config.toml
n_layer = 14
head_dim = 64
norm_place = "pre"
norm_eps = 1e-06
qk_norm = false
tie_embeddings = false
init_std_qkv = 0.0431
optimizer = "muon_variant"
Each number is 500 + 50 x the weight over the matrix's rms, rounded and kept within 0 to 999. Layers, rows and columns count from 0. Numbers have three digits each.

# gate: layer 5 MLP gate, 512x128, rms 0.116, rows 387-453, columns 64-127
# up: layer 5 MLP up, 512x128, rms 0.111, rows 387-453, columns 64-127
# down: layer 5 MLP down (transposed), 512x128, rms 0.149, rows 387-452, columns 64-127
gate387:428484559479504493462464652520428409528501526602440521544553612506551523476493510546456483528514489503424548483453508474501617472552529614465519521545525550549523502555497485493446432476513525
up387:519479463464451462548458555472484464511437465673578487489584529417517507444420447511507539509496411525540508416527550536478549425427485564444496546540470505456456570556537514581494476450484436
down387:506518573571596522471622440542496425534564497463389489536459389473521498474507493527514534537625564418531474547511516406488439484510398518583432538445502470498545499482592465465416559450503461
gate388:501578398431565483504474508463517567596534468489561535473493466476492572442479518516465540510504557505512478501438405462431570392452448481545448490494491572466476552504509473570424494550523479
up388:562552546431502418564559526485562495505473498468488531628495507527405513480539555612447463551488398525484491432475506499417559484576565438496500517500558447553515488524534543495453513490563444
down388:525520534552542536515537587416511538442539512498575453453468423566582527611494470554510477460514508482480423545480491483548558439460483496356497454524471533481456545463469492491579535564510523
gate389:510449452517549460501536454545572471520507472559478601539477533506523403483386465421564489429570519502539476467465574528494482476454543405556514409521570500365466484501425475463543473550502515
up389:480545544396407529423437424481532569541377516452497605470527509483492396489528470514417511591504461590546556575493501389460501440585572506436636507464490600553448559470498442416384490427519463
down389:499493386489549587557633431489472580434621561522524507404571499534438602631467553391551454502476589555484576534436488532490591539513448455603421471486535451484527555531550495475544538536422500
gate390:530428485451456529439526618535544574443552480330546481493639503517483510551547546508492574540607564371523578469429514525504483549539500513553553443439584508488470528435462452549453552554454506
up390:458514450425523440465540537481432569541557501443465532509458560528464494436491416499552440453347527567474370541567533433624441461501548487457475573587474453617504471504501418463629518451566494
down390:413585530520500484494570494487531464465457574493520590513528480508600559550531474518571551521518631402504443574355440440511451593597398539459506537553589566479510548415524581525543475534544475
gate391:471417565572491539542465535473544434517453504541483447556455453476528485412472508510444490449492541468482470509449416472515513479465438523397537552525525530579511524480498466465605441450589586
up391:495486525521491576487452475563439479457534471507483447505468560504492438540443577461491472446507466435549529410515580477564513526510459533561460462403582478480543532539579572500566500420579567
down391:493467566524486457537383474558481386504478475567600511571513521469572517468515394483425510493440533443495477565468437503555537468509474414497568490451543468559536538513543545494519505472573519
gate392:438421522536490495494586452596522533514441359576506452441494493573498496449508499539375600542496512475534460477406490500538492473464602548430518509495461455445454534446476458517508568419523439
up392:504417555458557484433529403553482414526518452598561428507459484564570433505483404519400463511564431574430410435452442528498513510457484504496608517518537503522405455656492477518491566529567479
down392:466411523548494482607507467549566572456474494493473481450560443508573522397505543544441487512477489563444492545502568497386551437436468470446509590534450527449548530508498406468545432492488488
gate393:558461496466577387578456556562592503464547433453431555489502544481486428509423500442531549499640499488584539453553420444544463507503463443438467363424477509363448507509508518413544494505528505
up393:573475439388467519527519565613520532503492511553395504540522556480580548522469481507485455511547507530430547541411605484458576531534482524500552589440438489514536517551483543499504541460523504
down393:532461435456508487578468383502538483485467523585516491513500432526452545500566475533500381551397541459437520610456537507527527502557600484516485596528503470634452533509535470498455504422407536
gate394:484467514545515503429558543403479541393510494460470500511501589461508484543527549493571542472494545564470506550474428568528404491528545455580412521505585575595504487441564533432535477488417462
up394:498484536399510474531453475542473522585448497472564527501470451534493561446494396510412482514479476441486489440467562469435526479548460496492601492448434511425506537542463396632528515488516513
down394:477488510458369479506510386484481476630553534458505542484481482460591516490504456402428538521544495454532509492464398448491444507529567447501424525536475467521474504498517500538512472570472561
gate395:475500469497585599470576513574480498640529433375549434471510384483550513611456520507467531452484546467499483492628464585547537469489472502501486535521555512469535480448526519573426504531472501
up395:500535522448446434469405456476517427446582489451436468468563464464478465479457519529492555482442473487527558488435497542450511519539466607492541481475492452510430465520614475444479519547510468
down395:475539485473544526496444431589474456494441459503473522527546518519525485529572579383429520454525453444539479494449416442500508636543494495498399497412548528449444576485515494517448461453399528
gate396:557432499495472464485496551454513491549541476516371566483502518527441377522409483584491481455484495607508515476527409554468516528467537502468436473483503463510503503522554498608508507506486483
up396:524514472523540509460638568589465505513507447386638528443490517561532498489497512427569606536539433531400530484489414449440464434516437469632467542463504472460564474486392569474433472522573467
down396:437525448504597524569568440474559474496395553388536541474511514419513509513516529406518602548460543502460505468494488488564524523441555523531606491490518510455492432608434570473474535510450470
gate397:465409509505502494454531459504491526509437472550426502446431522476560502515389513538480430453422528460480516532461443453496514449512461502466426525449540511427404515470484451436550563426466495
up397:541508476555486568558463531484438499515531580473572573564515479595467542484473499485474511528475503551527567599482538420545494530476447493471486574545491565552544500545491561550484434528379460
down397:424536544504445467519456485535424490587544518390501480419497589580543511500471545469484486560568417488527503463487494630480512445506489450392505553475474516598483532502490548469439507477493474
gate398:530509642436534454410426456460460571459550477478351504528547483513564508483546480522425420453497547525577506506538588477432481465475526491485578471525503513468491547517496533502473489515488531
up398:572505394496462532505480513533480449534548546519596453498435489543488520371462516505543516570476435415466497475521438541478550486519539555493477457477550559512526494477564555430351528569474483
down398:371471495512493507523508430504553501449484532607547460547390586526436460485525498538454516504623516499546469494398573557569549478529515525468474529509539502558490599585480486519534424525505478
gate399:546563510489430585457536474523466471491494555532508461495492462568496383466464463460484582541504546487523548506505449351589536512443460543506547458455418541531534475486595418467568429485562513
up399:500456530510594531509561536524576599566521479561483490599521496498471512581597495416540460532486509433508510429475570602432479476493524475515467500582569528468436511470408471571434486521494524
down399:480511565406508540517478530503438491506517445504500512522519533535486511503446443548437396426516506547526488532444531601568477509564504488416477427503500485505614451577591644535436563574441444
gate400:389552505484512540541486482456475539493533481521492530473576459534463440442568477550493459473509622629433394600482540484459425429459443530513498581454542547485542485536465479528519568511453530
up400:396453432515538493540528479551519502536533514429410437664457430469508555510463575442483426475482434460437551536434460451562532489492512486447466522485431500516527506462535483564437519493529417
down400:553440524491455482497549426476463571540500521405465519457502487549499539489625467557615475529492573545410513504545588475467509493579454506522535524520553521514434491502439448500525538515533467
gate401:445443468461494487477472500461530471470533547562462426513509460585540649477472491507531516508513457505468496438473423565565510391596542519483536516467495487428505447508526494488504436460489593
up401:457511546494501479499544464455497511512524558484470519436501559532447518469537485478459518561469506542510513565474475449504536418558532529525445444572622429467512510543514491497565460558457546
down401:579473518630523550434435405416426526550462624535543391397570448518544533530541539474530561523481538545472494467565546453475463458490417472510521410518513531499514529538455500517478503491589489
gate402:490477543517531508485427429513446378623532551476496477491456587490549534477536498464562502463466559525438472480531545468484565338415490450470511412452513526474420576508566530404532468495402565
up402:504414524582620564462506517421532509450432463505641524528460430526479550446476521457472489591564532540557439550480468486552439512487472463498461528478600519522545428515487657516442490464500502
down402:520556551536507469579576610607512643577545513560494577473476447466427481439573431491440483462467582551478478467527598411419596563497511548559428539511570488534465516456417396455591473547526483
gate403:491485478525425524500528535443483451512591465536560583472530415496457416555433508558455496475557473578516470478504452543484568397516406481469520454566530420582504466463541639574474483544388554
up403:498515405538465506458498463573445509485503444498569590492598437508487455447541502434488531542463535622509553583466527431477541417499539569474602530483488575457475527567557536546532494510513528
down403:532498525519582466462497486563495473514449541553514379497615577483540440536573485488471502517525573489491495512390512472476436545419453529589455573405491481439513452563481470452471572457539548
gate404:558487346433581552415507567539549565459458465531582493509576570558531419506460402570512510460452566443525518543529506500478545449506498562521540565593513443518492495435445491425583468558458475
up404:454545545530483523522439533565428523532545552565424485498444438504542499516599516441453489525580402510513499530464495517457457497530518462482557522477459598527475442611469502515474515518535503
down404:443413483555589499415500488503465457515529463439543473511496565451561541561460554482564374560513524506466490485503541491519511514501471401516402536446542595456482489473561461472400508551549536
gate405:442477413477465457502415457518391399553480496479471452520504510535572465473443539551480473513463443629432495514531551473488618549495449527464565525433586406571621472534514518511444514581464464
up405:545420490373607528553521529495438420576406517492535552494436490513413510489494511402475420530486521618486440486514567478498483397448451557532581502538578446520588558541473506484557498569501451
down405:599531559580402621471550518502501537516488474467498477519490570460538485509542543502494579474552484498509488465543478432417445505501499464513537462508456523481430568480521424429522486492517409
gate406:543495544497451461535485532473486466578441499573435542502399577473482547500608408491545406549477476523547519530565535529493501555400561490420513510623509536480549503487554507478480569508514462
up406:508446424478506495494481530472530461483561454444449515537445536502564497462451449518490560553507502551622474518512474500593540452594552488495450497345553485468511501495480517489500491450477594
down406:530474505504531494542475469493468494480557423502563489552519460565515452581416424552505424535472454484541361524591562489480504474464499474553559477532492590499497606482458510629606515486487589
gate407:462431509547528559504450501593458475522483441552570468451518575447592570430520483480435496424510510493434457481433581546525420496563561505471507620484488430410547495518506404535566490428629493
up407:526564555508527455554478446481521484444382434466555508502463490487507595533544468499518437391622521518495515516496480528466457458550457460515597539551520417404518603559538523452476463351460578
down407:501431464425485493555376564500530521503526484481450541558448501603364465576398516559472395485394498464486516521525519479444492502515479532521485403586510458528521490437570542470473393584449469
gate408:508542487528452456495474411488499515445477456428457509489486489512533562461473436378475526553551573474540482455489482515536483462435444551513506573523506551563498447472521516500485544550462497
up408:482476500516459506532351537524526541478510600573545485445500503447534436514532590493517507528556476447489511441544526511504529558526528544451493438497489582462447539610510565424509452499470519
down408:524559492463475503539610419502522493477470482504417463478520572556459561464486485492537527481437572556534559597556527514530506450503504518593551601588484461577465409487399502464528572449473505
gate409:486550569534457461524413546411403534547469524511449548435535538537462495462501538428466520584536539512481517480452512401550478407508564512513467495484518595594504546592476452593548457419461487
up409:527470491413523525449431562480459482532481519488466520436622576504564553514507435483437437458522485517493508508459511438543589373543492545588523499589554599557604500579484469471462467533474555
down409:546440529564507545456527502606487542533534427506567447450547427581533524452490544512539557490438582521458451560624541563534505535485487442506514443570526442531508493446439508473506476460430634
gate410:491499432557483477467574507512489448461486456471535527447617518493456500584488530537508470532423562416471520434481550462444470583480402567501508490517511439450506549447475485585503450530390529
up410:402566496584363454464458516523490480517487555564495562523487444503535496481518482517527423507559441564539539503560574445494599561516525595519528540513485467489511516454541478506374533544546491
down410:527495503508447579475463547560484447568523439486504466465595446489483474576479531559515461452478460456515530487501463543469498452582467478587482500497501523564523488451504497464443541577524385
gate411:406527541521494484404417481550496499471556509500410435494494551548569526456575562508484461447490551463490520503541497445516439518480519551508493527540535521592467614568430512545501499445497537
up411:470491506487555469510526626418472486544523413580537540448486405559495512518494488558516486484488509555482436525516448509494530494435551459517445522475525549481434559442463531527626481426480351
down411:606618518450554567398513448542477524482499595434421537339510454545505512531527447546479566517507506490543568562556589548573597597503506502514429495489468487392499503517430461476440464393468571
gate412:484555512573543436482420509537540441452578559535489531464436560479513512465380531508582543437400576503480501475479444438512518500412510523427561530519483452510428493460427483567468475482525487
up412:511500452470406611421564488563517563383478511534501429537543488394529479535506529572460455491368571470509519452565457521464529588440445508552481556560480524455503429573543378600510491565455554
down412:509458504488571450573463536508513446583465509546547432457477499511492580517565592503401525441604524557474500563529505516471536455518525555513541369638444530408466444547450529455421479450494490
gate413:511517444629512438516460522487470485480563557480462502513453473517371464395496481629444466549475628506566503490573478521427445495482533418479511564541459626485442445425443533544577534626459489
up413:455491529412444462522492547413589367506489374508522432487458570517597533427475541528544512505411498563568533538556543560539593487514436522563441423548492520423550418449550492525527562462487520
down413:490534443431485511523489527512548511522563498563409546560519468478454390465515471591490485531548521423461498456548424499475499445489488434577475516420498492605541506522451521560490388542438504
gate414:547448383589460475426522457508481550434497527502471498492449494485526461509488517661446468499588567550495512613492541433602504506482498488458589468506485563490387549533432479463580519550450505
up414:536576541552516544503551553446504553487487415514549566537531424396407463568453452576423556524446488574484524550487490483567519532484516501439557455462442455485469344434538460573474474511520458
down414:583494490495359468518539493469518615460427543463474406484590434432501480523534541571467530484568596498557529488524527466504489582536551417439528564518464526532486395486556401428475473515494520
gate415:498480532455423464620523513531538520562456513566512483470503515502587480538492522401544447474529359561497529515489534469586475479493474497495483548570421546450476396496489464446494401549579516
up415:466529540456538373506498442425475526535488527490416471552497364447449470519505478561488478551448405513506422501491461489429464583476495484483499512546498525608519511558391574593379552481533472
down415:521633549516392386479481427544532533497571579557459411559507552440511545487485475462545494541566476452502464453513491445484579525492472430494443500513481591497487513569553472498442517505522546
gate416:452526531467582546558538502491464520469511525417517557535586553459503516554510540563397512520564459557522437507533440485481530395497479486523511608470482501540489444528535532519445521514489580
up416:486437429433461527508489442563513553532457524576443439425430488554488523541484551490578482551482494513514487485507524546500521488467519403470538502543581433451496503455435464515523494449552511
down416:438510516485439478535445531456529518531518499433556412496542511498506467463509600411454585461456498595398535464466534481525531583509610554543494480484491606544542489456456612576420487468527475
gate417:509469600433538441501463487452439464471459418641494524571432474566448577339482441513501418537549519501421529488493494548462488529492422563471577543486456530500510467501449479634523525491515556
up417:432425567438628438527488504508444521519475463611535486564414401478486534487506432581525433461538435483486466503476445557491380446481447435429507549564502509529501511509478489546562501422526569
down417:465561612462478481460470543553480590572504526462471515522479388567470602534523588504449465547488514563524576490503410570456489566453548473461516493527455466464414460550506461467411557580501533
gate418:503487408474565556481467480509619443569513554320518446475367512456500478513480504481555444469582548468550506439586403620510477502484511432492535455456510545484474519490424476343527509529544574
up418:488542584536516543498420485577406483492510607490431470423446438415506488552489566483499459520512551565564507449523481507586529472497557497593531458527565560487457409491472550500495503532459552
down418:494498496439534474495477507561525634550440461554519532607526489560528474504550540561578512479412415506469569571498464574435556463488525582454467556517489478441613504533534510456495562568519552
gate419:509409516517472564465455517429480575462497493549526529498465496403464489376474502506535554469530580513511529516463424451515554438443509380499527545526561487478566464532490527486550435518540583
up419:584408451494546526527529544517461476457467578515513556434465503575541463486472577477515455504503479506575451531429534447471550458473477531515478520483547565525495445516448480597561504544477472
down419:430529523505466452451517479544503512507542447471531509515497504419540442547521563560480516433596547534472521454439544451498508478476465539545472474538487548501449539461537512597552487429534495
gate420:515568543400557495493458595471486531507487528559459447476521468500414473538456543471479507486523412501503460450472539467515484550496550518431605473506564490572468527495564495495492461470554466
up420:587533630481518497470561557443500488527485466537489481548373492541493472462495472497434483528478473456511536498399451457591498522517584457525526447490503537565447511495483525493503502473545511
down420:542555504520493507441446587517483500557438515585503531530443409438533544515475527460515551484507470437497544472487408499586505476533559481510526520481563566499517559535504499452486537421531448
gate421:521549594620462389572456457477483508462546429551550540410510516466501500550583510610462421400536588511457468464505486450460474463490475521420449541494493516559527556421459522516565527609490554
up421:479491560581502444631489476477447494529514447542497557458525523555441493538402513553534449462499596581431484509446518522491524473484463430529543433415531612417436445422425530542487537461492529
down421:516545531627560490505546388462468546496511510401494415512502477437480532510491546500474424457476573471471504515607465540474570435510577502535500469590481516476532447530520537471526521452456518
gate422:355451563524462461507501449503530407519484423493374445519532540500538584501491514528546562481504509432550521447507472475447437492529468502493475435496476451528477479470460448472485479493495540
up422:290498457457467532505500569502500529513483495441408495528502542530528525528434465442536498546492540562550523489530448445449513429577511389536489470525532516570462512500491461504495527497512443
down422:529565456538523453573406417506605483493497450533491528501442566400463443545443450478424541462469522613418607420497511426511529494493449527507465509512465536544522502438561477528473545496498436
gate423:437563574414614482491491514545472534501485405521455547433563473474430509531425491415494465526555430454590456578550513437500376474528526559476502571578483619508468467511447510464479541455535495
up423:457456428466502451488560469509492555422455384491492531502564458506455586440510452498464538433485465395503530485473399461395530474515509567419603489410514519559514445507469437536425600458656427
down423:483511497572444426494522568535579408446397422537541433551452483517509606553483466534574514524513443529424485532530352585506424533519512482515649432470573483514566556540482532573524449507547536
gate424:467508429507429527489549495500495505535497469476481463534535537454409547457533523442420492579499581585623485530479443440626533600508474494535490527564445397484618414469487508410511515527421486
up424:568455514513516429538519408539475489515538528576450513475499526544429423512479544495545488580580457481477517539484621456503432501494563513499441525458557507501494538508454529533417604491504489
down424:499512490539406460445514523513336416508456499512540502488531395487642499436520510433540458490443458526573528406447498449533533428513445534537553543415485425525486576482468511540538520476585515
gate425:504473516460426521535402585475531400500618544490434503482548507433560500483509502499582380476505466574593461582506512480452523398553494598479549527489577407413526591607499438456529490495579603
up425:499528492625491485558615500514567543583590424475539454481528459502508540490505556557473517534371565556478491585541547528466524513506458522516574460468459480530553602569449531521496481612451435
down425:469556510582554543434563582612468512497499555486470527464539570469508501402560493475469505451528555504487500496471464544458536435511501480514399565532544538517392371526574437468451588515524505
gate426:415526518532414504478565519479527534479487503440530560586577527465471585515580432698466485503460566481423486527469461441547486546518517413525555562485619438476478500482441510493487441504517476
up426:593581575480550446569460549519500528444498518370553542486553583468419509474586484472490464505464413489513566547442470472440547425494493507574547429485532453581462497526505401506568479556501537
down426:537525457437475452484577501558502474473412472510424486488506492542491526482449513401504513417427565454522459414469490431453506455511496528517523507496447592475471506596506446478523510508558473
gate427:585460511438520512362504520551488484520567457553459468470510552436442558401424478528437488504464549534601516545480456454488513472486519500483478425481564510556484468461492547578443502429491531
up427:453515493529444426547536411624475547491443494547502441420400538538603517431528505464488415582483563440476499529523440496503540558542498484569553557459476502433469495512451460539478459463484608
down427:515441489439422453563466453503589518516483612496473515471452540574544498466471558529577483635518353365450425490542456491544521506563593560524522544522466478525464556454551507495496503463445455
gate428:573477472400569495449541567476394514600478507488381523554600460471506561563556495517504530477465509642520441461441546510479618556529603418446474519553511446565539471443478477441484562514606548
up428:514473468450547545485460536498555484515413604504582415547523489472498511452424626555496497484564477453529521470429530547499567474517535431518433425480453478486560459418454551468558456563511541
down428:522534513491505508531532422502555450442537476431416556510447466504511545516497414427461617569551451496453441488540553471448445527494537528479483557466598474475550537492544449533435491477476533
gate429:441484478445454511517509489572479486420549475600495549457496428370566494384542437469449551517475432538488527560556491476530531478506489506554556460542465524469428385468431419573528557479451505
up429:455540460365472401477407488490522526462484566564525543544523553526458436491410464461561491526497460396480503497450447469564603552512408466382506416450443480379474467424402358584364533396547498
down429:502506532476418525493501556515471658454394483579441543512515429499535516476456522455482527497389486601513474569582540536407468442422534521530454563499458445541506569494578492505570535530443458
gate430:502531514505484508481484487552500496469620598456533495486472514533537479449573562500497477393467472453464465430460486536506464419458497577477464560474489565407485474473555450488564504534395465
up430:589492486447520551425578487547506476520409518470501418470577438510506573568495473550448485525513420494470512517395513420444599451471461481563388601462542574521479485446448585554514459516478446
down430:425574326582497534603442515459509449596574465493514542538535561484481462499468553468590498485467613486657528469513490489500510516492449463540574509539523548512533533536557506446481545413541562
gate431:477448435534523371483504474498482461478540512597441505488494473495473406475422450510482497505552555424400499560516563551398454455557445466436434579473524570468463521433451480519450477498563405
up431:545470533454515535448497492464560537523514535411529540542474618536525558500579508474453546458517556567512503498459422471561513491461516543496509470452533463563511527564615431504555476462410465
down431:536495473468411581586387439480440517542479496547511614589582523486427507522558457471480416525479521535486538468468514506458526519447592510435515543505589524546509478482582573483597552484458548
gate432:502575564390502525477461441418548500495487500497449550412529522486547431534543467460463531641481544485508471524564531662613570431572539470412472481553485549489435417539582370514460440511503548
up432:532508447614448447597488510529507457545616549463582579515506496566473401521446516448570454433473415538456536479483400490425579457410519486498504508508567446556526522457390481392523533520569537
down432:604564492481497538600412477515574465499432424534558481449615517602473418577533570435495510529483593479449465489555430464573487514514518448557533417519540537483522425502543527525500373609516546
gate433:522513492561405569487526468536527471516562583484434528562521542436520500557427446509570487415467416473446451510529480537456502515512455405527486541498557489504428430573533532480545526526579528
up433:585523491471529478460525486459413518461553466426445485497502556425496494537590523501452521538499510622501506512502503550508428436507518508474440526413440512527475466479475517460502493555536475
down433:493507503525566486479462455538557542548499433501396458497490533489543490488498451509414471539518527481590458424471500426586499471455541506519496459486482535524491557542453442495480475559523544
gate434:483516485563411378455473464557515489488593565504377464503461526492487373432485441521566470453475465500458483440578467472398441625524525486538492506530507539410478471493579607576545497524538458
up434:490633511398613601514433488542466584473516483451535499569488560565556486551389560444498544540560459554461603493435375490555511527459589559495466483545439520501538535521503471489543524546493452
down434:452535487561534524424528417595455535445582488435501502464413581454550464447495544496513505509511519537516548483473403508502481486535574469502468461446523590524492467456557554519546553507524521
gate435:486463461418526459443548431540449346501485568512505452542459492447627527443522496453392570467506504488416405494547524613463479544515543474563523480501448489490373545476529546534446489520520547
up435:481552545423471535577567483529579549532605442571472435543470480530473545507543454486556510496381472508459502511486517366521558469536459507550465511458597503510565423506512461536432468521483449
down435:438462489501471418442477464550442501503424544453468492444512559502559526615512523566543500501472483470497457506567462538495597604562521451497474437543503489445444475506379535479471549582457547
gate436:524477475590476470583550505494504496514516499622449416466523519569531436529414510497543546470532509549477504456539483493468500476505516514509493520513540555521441468499517586562473516502468510
up436:476521467486494512457495541463457512547482400541450465514489508407529440467543564567462515459497480461514445469539487473472555459472500496466550515581550536490523486540489489474487486491544584
down436:488542481473537503417346542486495471573429455469530510488475486485460538478431482494499513573550536468480470481455503472505560498498560429484465499463502435358468509539469530469551418524531569
gate437:531523531583426370544481470413395481469499475499489489590537491453402444453553460440452479542519542494427536540467594565469451503573514505525472473542662514459477523506559545459529443458436453
up437:471594477461493466467549503492597544554538438489493576487585536605461453506550505500437486520513478494464480502592517609478463472533430543457394488489475584500517493455552575525572560444561446
down437:496570509383449454573569495558505450538599431422466487519541538525575535550508544439449504482546426477526538451431460441528529450505474534446524465559508517431521502476528520485519453510632478
gate438:459559467478484513478517473466550512476519496576540512513531505455640538480493393515555487428386538466446489499417541492518505358515491457522476512494433589518560381563413472547574518505433454
up438:543478467463552533471490409474504523504503585556519574511549512513538535430502457520509532479515577477474457465497476518482428360566589416509513558457414512509451401533625464521550469447529550
down438:441424453559461545432544451564440436424548508511490542526410557435489512485507574441522556493445468498612456512537485593527567600503520550526530455544581471512459611483441508509527444462540480
gate439:466494590431513504494581476554514571556553489521439492467515637522526477448523506442563448558535522413527473542493485536394356482529474502494558556506480540547522562449570523437547582510535542
up439:440442477552538507582515458563464464500421499517525535434458551545472514553567467452537507491450519513436537537499452483532448497434516437570563477553518447456519524546486490530546487494530449
down439:483482476495574556536463466454449586561547467409520534483452498436566456474572593495524454481529393485491527507567523470553476494458506480498505665438514554444572453409577446499647441577523572
gate440:507333454543538515467472477529457463529462549484486440429490468502451544476457465545480563449561476509598520404515472523529474584575441556564423457488492517486507541366448468464557517500448518
up440:439529444446540562409565519512429552530423537434524571346554511576543483528577487511477492549538507573520503487417532566400482483476474601557456422449493498465490517443591451521489470442470488
down440:538524463502476445529544493445403478571551544412510493411546456433561494524444468561470481472425511576494560472480511576421526484518492546591418532478435524467529525386557486518532523490467418
gate441:455532541481478472545538522473564405468472558420514470506526473482494456498468530465523506549518549542574542497598575451499609515566466573467475474541531416439524427426532422520513599418390439
up441:477533495487495508483501489525528375490511528520434401475614487445556429442477514383498537464506513536539581484452542457437552466483463668574430474629495434606570426442545477549486601452474464
down441:614563507505541538583520536528455562509419492477511536484495458580436586561458595559490472436443493469476540531467441528637451514468566483474526463402509607446536607518518459504429470502489503
gate442:517512582528439572494551515506527459456454426512472469544570499476510526448467466471577461448560509436515519481468434451503465530503501548534477582536541555508586446437459490526549520378408564
up442:527498486585534550495526454496478517480472486417477486501489590464564438511470429489544450511560542521485622495488483390460459525494515538514503558528513560470508446554445537493457518496517581
down442:552498448587499486499522524471487439503498496495581529512389579496405456558534547554496470495547479431459554453570499428463425512485471486476569440440477502455503534607538547489521434495515474
gate443:482485497433589505435608436524482518506525508544515505527472535526649609415517519528472570430503531482540427430448548532628534468520468554481546536495509489435461618555505474578501428518504511
up443:390495520506570543440529540410553487547542485486492513435387451433561547459521489509533523510514483482455500472524484523581469481573475492475524490492494457568526620462456508573479360496548504
down443:524495405475444470496543439587593389540472540485535461553496479456502540557436512555420495432498452573604480430465519438587469517438483536421515484441480534417512435456613505515492559537584564
gate444:518482409506498424642465470484519527508518572449450562494496549416434497542560481581522478567377499423463520487507501528519526540496561512528576481547506485526485542417538559500471546485483428
up444:504454547600515499525458477409564496444464546548456483506453577506443461483508633480441437478504498507506496533549475457484526478447543503528497506541519534528492512473448552514449481464551505
down444:432494550635522451596525493537472552535479483546485561488445557475524452447563507590471494470448512479491518511493423538483589506540580476489481587488509502521509554502553442422452484510512462
gate445:472483503398474534387527526612480479554491556486599555475488553437560595449457547550439521504458538501467528541581532470455531452593567545583521533508483504505506615537410532569509433469444452
up445:469545445412483650435508464596454567538416513495512517493535540471501559458364515574514529505429480577469591585495459448433440477567507456527501529506529451515458605500435566484516371438539515
down445:456439499606514532476498496502459502611483550504411438509500491445513459503533599559530450529522412548471591423489508582506537403481450581560536505537468432498562480465513372509500534543540512
gate446:509523516640487521492459486432451520628521539464425454550479453523499440567440535555512413422438566527536557414480457512618441511494465511411464466403461647512537501461472451492441586554469560
up446:498364461542510456524467472511478473471529475518424494595473460471487511467449600473499503466494428407594439447512527497601549498463501509473431386544512467460508436460513559561542584413497509
down446:435468562485474564450437535575477566607488528474453527532470480475519443540491477481545351455515544498507487446486406493500479508523467535465430506444525565558518533497484386378491471646547480
gate447:437512444457492556575547446584418487590457506456520481495370560526521495510458463466561485548567476509594477451415436490520478516568548505490557522482526469480474530521479484492496534545546523
up447:416524536439523590528460505522535470537399466385520490407438509615506506476548500507493543519469490485446531510482398487562438426555458424506434432509540569613448480464491457473460502525464486
down447:506558517509496447515425443559565506580518501522547487585483543405524550519503483539474519484451464501584529529433408469535565523499489488454488521457497511491498487553428510544501494589492506
gate448:464518447520457516468507475537509519550548499534416573481528487494581478648488377521500440507388580486513512509473473454387469405468512470469583501495539501575552473463511409534441610532527598
up448:589492513535429553528516547468486474466512479537505628539484499543457481577471554568398484478481524441528477450511504471386507445443422568437603447476542426562474532548461461546589584463524520
down448:451534466532555541424502579524551435444556533515479516523526565489458473578460546472492460588422562512369416555583460475503526490549461535511452530512580546393438520506507515480521521555516441
gate449:482558553481545558432541501443485525501479495428475505566476542552471555506469572522514511462393558516442526494468557410497479562492481558497515524565524523478499619520602523562456449481471442
up449:515511494490554439532508411488483493519551486511459441513455493495519551424412510552519597490458504515559598509472494459473469478496563468492549466454514486428501530546483518509453541396532423
down449:509489512567577454463504461406433540477492533557510500519472508469528524418456509513534486450556457560524548485524511477418506532561543479527468481595489506484494580499466454507522495534538464
gate450:555538481633566483490558510496567518477384560507470498526501524467433510492475565443424518507482501588433525464460545414494594491417605553591497525487526416547454557520544527492542572496532504
up450:498572558474542436515483492471513511412591513607583551437486368548484474517497489569445499500565542553546496419524516488403414495490454614558453507496458493579518512469483550576445498491478553
down450:538353373586513453524518470542550538556457515414423459508465594471481464564503521450511385454454456498345587554419461491506556516519505393459539460488509571488530512503490512468483438547510517
gate451:622589435489529521601438529413560451555535497441442508492515556497367494512511434360561571494579564541544438418591420425541525480488467503441508516506523614481539505555526461565522462499522481
up451:441429558477487449475542532521496510527517523462429449507459545504415493498438506419538512426491455394550475530520617481456459463544467497462447499537393486465438541467596480419497384492557589
down451:499513500456437562471434516457562479544516435490481436523491592491477423554512486504576558596517436426583517423477491549485457517512564447530509486559578640549542553527544553547491518445585457
gate452:565490470399478386440472471440538382463482469525387507451472543413532510476529517556506475485481479459572490492515511516526487526526484549484484355544579475439499489494560500458461497440486498
up452:506618620481498408445435511524485471496479529410518450521472441521445589508530411475501426510475422554481444541519496443566451458497510437513538562477483447494513497456502531544436498440468482
down452:499563500450482497461468438512552447505473538553394399493454511453452503532404515485472408486469481486548543503513544446587441399432540422506521484520538504463595530478508513557412492550532581
gate453:520552507510526477504476497481406542484586558565456519511425519531460457544478501451609481468509536473485483446493571448405581418487486518556586575590483444362481540433396465453508478516619446
up453:547486516563510529509621507519490452539466505530474534588544582528468421491489499440461562539606514619554471458537529432508475491432461545598492565629476531538574583472486553417552471564534449